config.toml
attn_scale = 0.171
init = "uniform"
init_std_down = 0.00244
init_out_by_depth = true
doc_mask = true
Each number is 128 + 24 x the weight over its row's rms, rounded and kept within 0 to 255. Layers, rows and columns count from 0. Numbers have three digits each. The size before them is the row's rms in percent of the matrix's.

# down: layer 8 MLP down (transposed), 1024x256, rms 0.234, rows 113-125, columns 0-255
# up: layer 8 MLP up, 1024x256, rms 0.221, rows 114-125, columns 0-255
down113 102:138094112109099148119134153098141143120125106150111095153101137129168121124139119111192121156137127110139122157154127154155132124139121147163084098149123136099135132113147090129148197110125134088143090188129132128094117109142111159119114126127150123121163139138085159128142071115133076148143127083103108143137098112140103116171158137101155139107125129102154162112131120135124112142104133099064156167170144091118159098113102155124109109111116131141109138140126146082113103106201138084130160101101111118127132100161118102146117090136134084171156142108163115191150108162146135121129109148153121122138126164133141119128121112176091132110124115147153124095145178102112151103138101110127076154122116164115117106137132126130127157124109124099144117076108139102102149109136159
up114 091:130184122142096088144104083098133139132109114132147096098150129103160095131123147148116137119135157098144167111193109128125074143150152098133134147160109137169143128110083128128129139147127121114143094124130110102141163141130095113148135129160142148163101169117140170119184107097098139102109130173109128109121151128106159163145145145123096153142130139116122095149127154110123116122102151160111122123177140104123121101108136117112132104094144120158087103145104104148117148134134149091114078144105114167119122133155108121142162089148102133125115104135121127097132114161140141130160190116139171070121102170128190126128145155135124185162121136183103117140115096161103157161132141123150115154152125129073133136142127113131140120142129155104162131117171133095129128086158078
down114 093:118106148103128104101157156149119127148151134148101131153116106161120115107141153102116131162119133122122127105148131131133142141120104168120126106123141142106110088072143158130102144165191131108083156076130106080109147114145146139127105128101131123189152102104179103154092106083104121126102115097099152133127111123132118115097134080165167098126113145115113170159115187112142146121109106119130115164109100148121118120145112158120144091131118080181103106171134122147092161120129104134119117141095126086144138119137117091151159121146141108148099188159139168087145117138163165134153144098140084114123131135166132147105086102117158097128133110111116122129132143089100093114150130102169097174146130104107142127152104110154140127133121127132148093118120103079125103116081144
up115 098:118132126155135133126137118087142155143104145115109077142129143129130126105112155102110119124142107113127118115120110112113082117115112116196128193129056140120084139085092151161155104145142122101147106097128109123078092140155076120162100101098108146138131129120124139123125096127094133147090099131132140091118114122158141089103138060102139127133128135159116140144135164139119086116102145116140122112163110090134158115092189122125082109115093119147139129144108116140143140145114102120122145120108157154109163136134130139089092159142120150122143129146142160095143115128106140126125096157154142126144142158085150168162134135114095175126120200149127170157132092103127115158162094140097099105138128168124110111086105131109104132117093102131091168119118144126109132126113075
down115 094:104129117131150115106087070127084113106134119111123112133151101121163074155096119145100127136132110141112143141097155098089127112163160090108105067096126182092165100133130094106137161123177113154127127118096116153136094108175152151092150111107111149133147094135150160139122096097159137159124089125150139129136134125130130086139124107123124170150143174103135094152159172099173147168117136157144111141130136154083126151158136129110103132140109136107122117160099106117116122128121141149159135132093144120132141119144111107104162111104137145124121156145130121144173122105111154104143127145089134155137165169107148134119143141095160104182128088098138163148094096090098114149123169133163117111093178107126111135139132127169136097104100090153153082123136100111119120138119120
up116 106:087088062087089128120141149098119070130188097163164154113141123141107153148139089148106110120126165137113105168120094171110120097102111106135118148126102117096123111155135140108179089117153116105169134134167103110096119150134148157148114154084147127089086113158157079134096122146107162140168108160127181119094118099157113108119134119183171130149138140110133155109185133128139128137115153091113070146117153147126108121107085138129177139136122125162102146125117168147114152147160117124116163164140131136150143141128123134120128145123122102148131169144161147144112093096075109131154105127096153115108117134100137119120140162102150127100144117147111116119116092119116174103099117085119113129114150144111142153156137139132146143089105130127127145148143131123104152137122134
down116 091:134122097120137131118146128122126124120120112114115129135095150138162112146116113112118117115161145159168118131108092139188156117132118126134094119151119088155160135111114147139104176124102141092121142075136147123141112124092134156114115148112129130154110100089151154104138164147100111160108123153075119128157104150150114152120150129159057164136116104145084152083100162097129131111147123126141140161130099149126116132102151093106141105163139142111131115102139133138131166082133150155102122109138109125108090101104129109130155153123132145119120095166171106130142172096115168145104092129166156154165150139094121115126111162155128103135075107206121160175162112119123133137144142137155161112119140142098186146131159163140141154097125121089102107104103105200130124130157131
up117 106:124125151141101149196102125108133129097146130154123165107117145118121137105082122132162139101108160172129130150146154120123122155140141123126118136166065124144141178113144116137139153122111142117113100116173107153139127111099089093127137120164143118143120154142134093129118124123130125135154125133148116155170191127136136088152159182094141112117128134170113134146110130148130108154078128104130136121071097132092117068100128113139069150113117156142171122113119129157114163125129089140094139095147134093174149117138143111148090130173148123138171137147107140156170139128149120147137159171153103121132128111148119084122119128100076159138134123147120168169112152131085128142170134110113097163119175119116159156140141126125103135107114142150068137126168094120123137138178125
down117 109:106141128117138109171108141088115123152122127145121147113110118085148088162110152108135127124124163143126100125132120141119116143139105180160136111160140084138173141085161170130159138114112131115133152086130095114123138118137102106092112092133133130125137134141105099086111156150130116100104066140128116162172172132150179132139138160157114132076128113142130160072123162101131092105139142124173161171116122140104164101135128128120167126066130150142190117109110103170119106116151105165113131115104105101134184177083143104158131154146104159128125137144122119134154120145117119121115132170144106119122143139142157133130129116122115117164141117138123155051124138167135146141154146133108149125109156124133148136135125103158089173149144091133119120137109124103190096100145150
up118 090:145122156123118119077126143124112139128115155148139134132097129094101124143123127134129077130152133122161157101116135159097092124176101088174170104099134108136163152158136089140151105139127146101145122149089159119105128089096102155051146143154157124154142115092160178139117148135126126157112162161164114098133119123133118120128155179161117136117127126133165104123129082129138168128149140134111145123153106091127124094097140150142111090098143130133126156144123171136129123156119113113159151070124131150133101159159082140125132135122106117105152101148143137137120110134129170146111154106177120099097132133144151145121136081129093094149135062093131133131141113116066134080149141141132115137162140140094126082119109152073087125134143171116088136161146096140148132117120128
down118 093:151121134121151184150109083130113149106129148141153125173165151178137127107118105134124118152130113148150122105118145153071146117148118124098068104163080154122145144145116141143145089151146088115112112092151132093164135153153157110151183119155151112107160107147113109096143135183123107128147144139138106091111136146111130117111116096139115139159111129108146133153144164165146093109135132115129138129134123115130172160123123097143123146118131135114148145110114111138119110130127161154101134134101130113112149094137142112156120182084114131111129108165145187163154155124124133176114130129100121127159126055178073148097132114186144139169071143136123120080166118061133110110122168140123139112130134137121123092085156162122142144127142125128159129138143118118113159145134144
up119 106:094112130110114144083183111129080142116131114153150101149152120104113114148082163119162174124137091142119134098119128157141145146131090119119123129126086115140106154158130147101118152129172133103118101118121120140142094102133127151155103128131119169128115127117094138165173145149091169140151154142137108141114075136156123119153145154148130100112173100081142134092114130162161136161120159099147157159108088119161125126129151142126132102156111054102122130128098142124144150129100099123137161128100105155119156148149079119155171130142152124126131113150142102108100192150181177167129114109108122120162087129125162132143125162085152127129114118185151130096125171129127167140123134121133136115183146185118083135137123139148127138151146115122141125139112113087146121101110126
down119 110:127120094091092160096144160112088087110092122117162155098114134132114125114131173147154122132130124114156134159105074132120110113138153134149132086140120189062119110134096147117088154164117116089136129131085133128140171137109156114107100117115095153139126135122152153132120110119130151121130092131147088123125089137167116120144110130112152129107161117081174157094116124147130141151076153139129115103161110128157128113114123135119083146103131153119167087152139101160121095092133131101110148108129145122155156142073077093081144134149152132186145108131192115125124157148127123110132125131135174115128149143178150107149131133103164117142146110133142141110137104100145122118137170154140113098100140118103112140138122152167116111155129103085102110103079094134123139097179129
up120 111:146121113124172101103109156151144150120128094100140134108103158131095143099117164124087158130164161122127131181153088135106102151160123105148152166154082152169133124141117108134150096094139130090179141173107129134135143086140167120160143137150130126128097141138119108110109112115102113134108136117132113101105113107192143162153102143142157157112118079108130148154080139127118136145152103109137116168116159101127099098131126105119139105097148129117146103098141139163145141106103118142123097105129149098100130136175150122107133131128104144132121137128173156139089130184125142111088114143116092098094140139152106158086120086113167145122159129151113134110193100101141119123153159157106123150125125185099101119124090154131125115125097125139140137140081148136173126124057134
down120 106:132083148130151119123143119154144164119106126110133101139112116112112081125170123168125162123099119148124182078105191100158105111173119145121125138137153116142122150134124125126180123174130119125148130185119138132132090117144135150127131135150121118123129156145134127136135103154129134130178164121186110145105177132115098121131152147117141118127147099146119079156107114107118153113121117155168103113122162125171134098090111122098097122108129072128087148144157134097155150137101164136135151151125124158156163170080124114125081075161164100115137184103158081110153119138133120133170134129054090127153144137106131154098141140142096134128153140116142101113099097142113180104141128130139125109152115120148141166111130112142078110134119138158142117149130124113132077116148109
up121 098:114158112099067151102134103108112151160100132142148142133097174144151056078124153141076138176114138125114156118146090114126108134136097166129156123106117140115112135100112123094137148124129115100123096144126135143134079099126110161099129092091149167164141145135161167078168151106115115107092151118120103157099137094112127146131123130131151150143168176104110125174073142098177131138105134121111127135129123103115114105107179131166110094114126143130083102137107144144104153119155102104142127154101118087144112114123113142154145139124148090118130140126135160145136137111143109131095119129110127189079099136134088155137113117108093105103128143152087160106121130163168119122151136120147138125162145124100102148123171103125105115153115140161132163128139099178109138108128095
down121 094:103134173163138079119126110121144125162111141130125129207149117164126180104161097155118139111121121165123130127134178121108104166121139119114071146138115132083130185118125100126098095158162134152112157141147137094122105144140129125135157134133142126114076132116136137152123114169144157129144114150148137135126064128105114101107092131116165104097150097138098090160150142111116168146145149132106171162135102071143159156153122096120137143112084099177121122120128128077150143134128139097111134147141137116105104146116114086107109124130112130130105160109114172160125141135143078150096140123135114101131104133154132144146088150143119118087123132095096118154117110137132180128114138121089136131103120174114114121115108143127098128083137115137123118147142115121065116114055149
up122 101:104125106151152109111137110124129111111081142071087096088108130089134148127051123124136145093139114156091102115126115143136106172115083146116127084106099108130136137136133133136125156126152118168151132139141095162123095147161149111107133145140131108136120143085147154106099142114128167164136120160131056140134067134126096127142097107177160144119063101133096132097113096134112136147150111121126143121146131188118188133100100119112125145099141136124139176151101102110159124132100134153150094147090125129062089110100125140117094109136120148106088147133121120091151108128121102115119134088109111096154130145110149126147098144120161161128108151119122109158124134140154136110105101116128129118103137146165153126132137126160119133110112140092084142099080107096129151165144133
down122 101:150119109125124094132110138132068128126126128140131125161136105160124154180148106157098145110144133077153133098100121107160167108085109110120109136149120134146142072153088156110136171133173110173145145130168139133101118135124168128124150171134156154149124118162136149142140136125153151168171089125127126074152153102138157119125124173141125116126141115144115113138117124107114147092131117087162130106104140156144136083129091108089149125147114105085102114163155114106137117128122113109144122135102100109084139082134121136160151167088155098121172162130115148142115143147107110160157146113135102138108133106103151170118092121117098135159117170111108129137106117141134142094095137113076086115143107102098126118108168131103074106168145143137131099122058129087155128154126140
up123 098:121167113165098160124073092132119105127110131092161168121166153103127130104156145187150118101124147126110150145117145141110129132138143098138150084131138153123125087084086075095126161149097172089119149115106136211111153144083132129093138153109134144167101144146163145115148110135123137095115088128124145104158074135114140150146163121142144090136115088131094119122159140110154134105148124110151138131117093148124138167112157128150093150147138118109117138122131154132120093141141123118125153129107131086114126104147107113135148149151113117125098138128146171120136106118170090104130096109103138108141087127144174163159135136140128133111137136109106117124130101126111095132154147107094121186095130138122094202154156100117141128075153159128122142110134098145105117092102156
down123 097:152121123183134145111105152147144112183110182110135177098132159141132127146148152142081148171141125156119133129068152105127145152127145153168125128103131090112115137133152108108112120159087100166112109166117108129150130121104055119129119146146151140091116111136107130102173157145120104110163098108152091130142116167114162084183124097145152104110109142147100103132127143150151125092129131132125117121089126123142105152119119116099140151114131108129130138128135148163115149153122097139127117155127103154097097118120069152149166099151147132159125146127144106109179133110164137118138088133134154102114081120120095126118125134185104156127078132098150109143163105112113141106132141127149108147157141136101123088104129136170114169129101173112162111163135122116165081126108087
up124 094:138164094122157091117106154141123123112165140112136153102112135101125123138102105088143145166150137190106109118048095163129139138145110112164098128138149119155134102161152163137132153115107140108149135131180136114111152102126135085132144142156099107109124108137143107166131182141135109118097130197120131175143130139117147094096103139107114129110118104127142100163134067092136154135147118119136122168111107144154103119141124162100122144116119115133125153159134138110101069117163134116125139122112142145115158126194138137130146141151154128119134085131116105103117097144140161109156181141114136159099149118078097126129147130155134163140128127112102164107149104128096136139169077149175130095123099144127151153105092146098086081119140139124137150086093123139115106154121148
down124 104:137115166110090150140172114129105154134138154133123168146183124130127177116136148153102134162091108149130154122128153127150133129151134092127113134126116129104135170173135109173180099159143165113125154115117127103119126216115139129154118107134123138156124120157123180104175111105090146138140099144154177179114127116158135124118115152099154145110098139122113163129166121137138123157132118123132128088162103079117148129132142184158199141129124093107115117136113132153093142165171132128123181081117162117129123107153111114096093119100093088128133117133123125130133090115136138143131107131171158110131128184168136138193119121117093139167103140110118127167136155122147126131103095119131108149126136167153126148156135132143117096132147125145121109125131130108074121112136143
up125 112:137120144113146129141137084138150103164140130112139111096132143116145122081098134205116155108137124093124145114093158122158150139137128152130111130103168151087174083125121109087110127160147115132169129123109156128139159113128147143126167126137152117127138141112080120081175151114093093131126101132162148120138153122122132134157102102132159130088133143095090118121085106162131156123140144082127148151152097123122126133175154130122138171080111088107150163125121093159153113151125127134152155178137096130137147162143163125105109207151114173103124151103115151157091126130093149153117133133097155116131146135136153121156107159123124168145094129113143143099146119119104124117099088130164142117119091113129084097132130129124097130106182146101157120146137119160142116175122083
down125 117:124134120138107115098160139105078151138151161107115104118142108130113129139118141146141134140127126131115103112121135155124163116156130142133106087081099152106128102158106103155124110134170105126087076108147168110145100130133100133114112163149169120094161142099097152140161164124079090111098166128160123134150110131096149140109144129138134144093159146159095140137155112104124104146153098159150173134139168122170143124104200104114139076132113103194129147140073102155115121144134126099138132125147128095132119159161127143127124136186122128142159132139165101097113092115155139116107144144121134084146182086161131163121173082138136190149155150137132128146115107176121122125107114155127119161119129119148108142148170124140101108151125124124126154138084138120135108153142093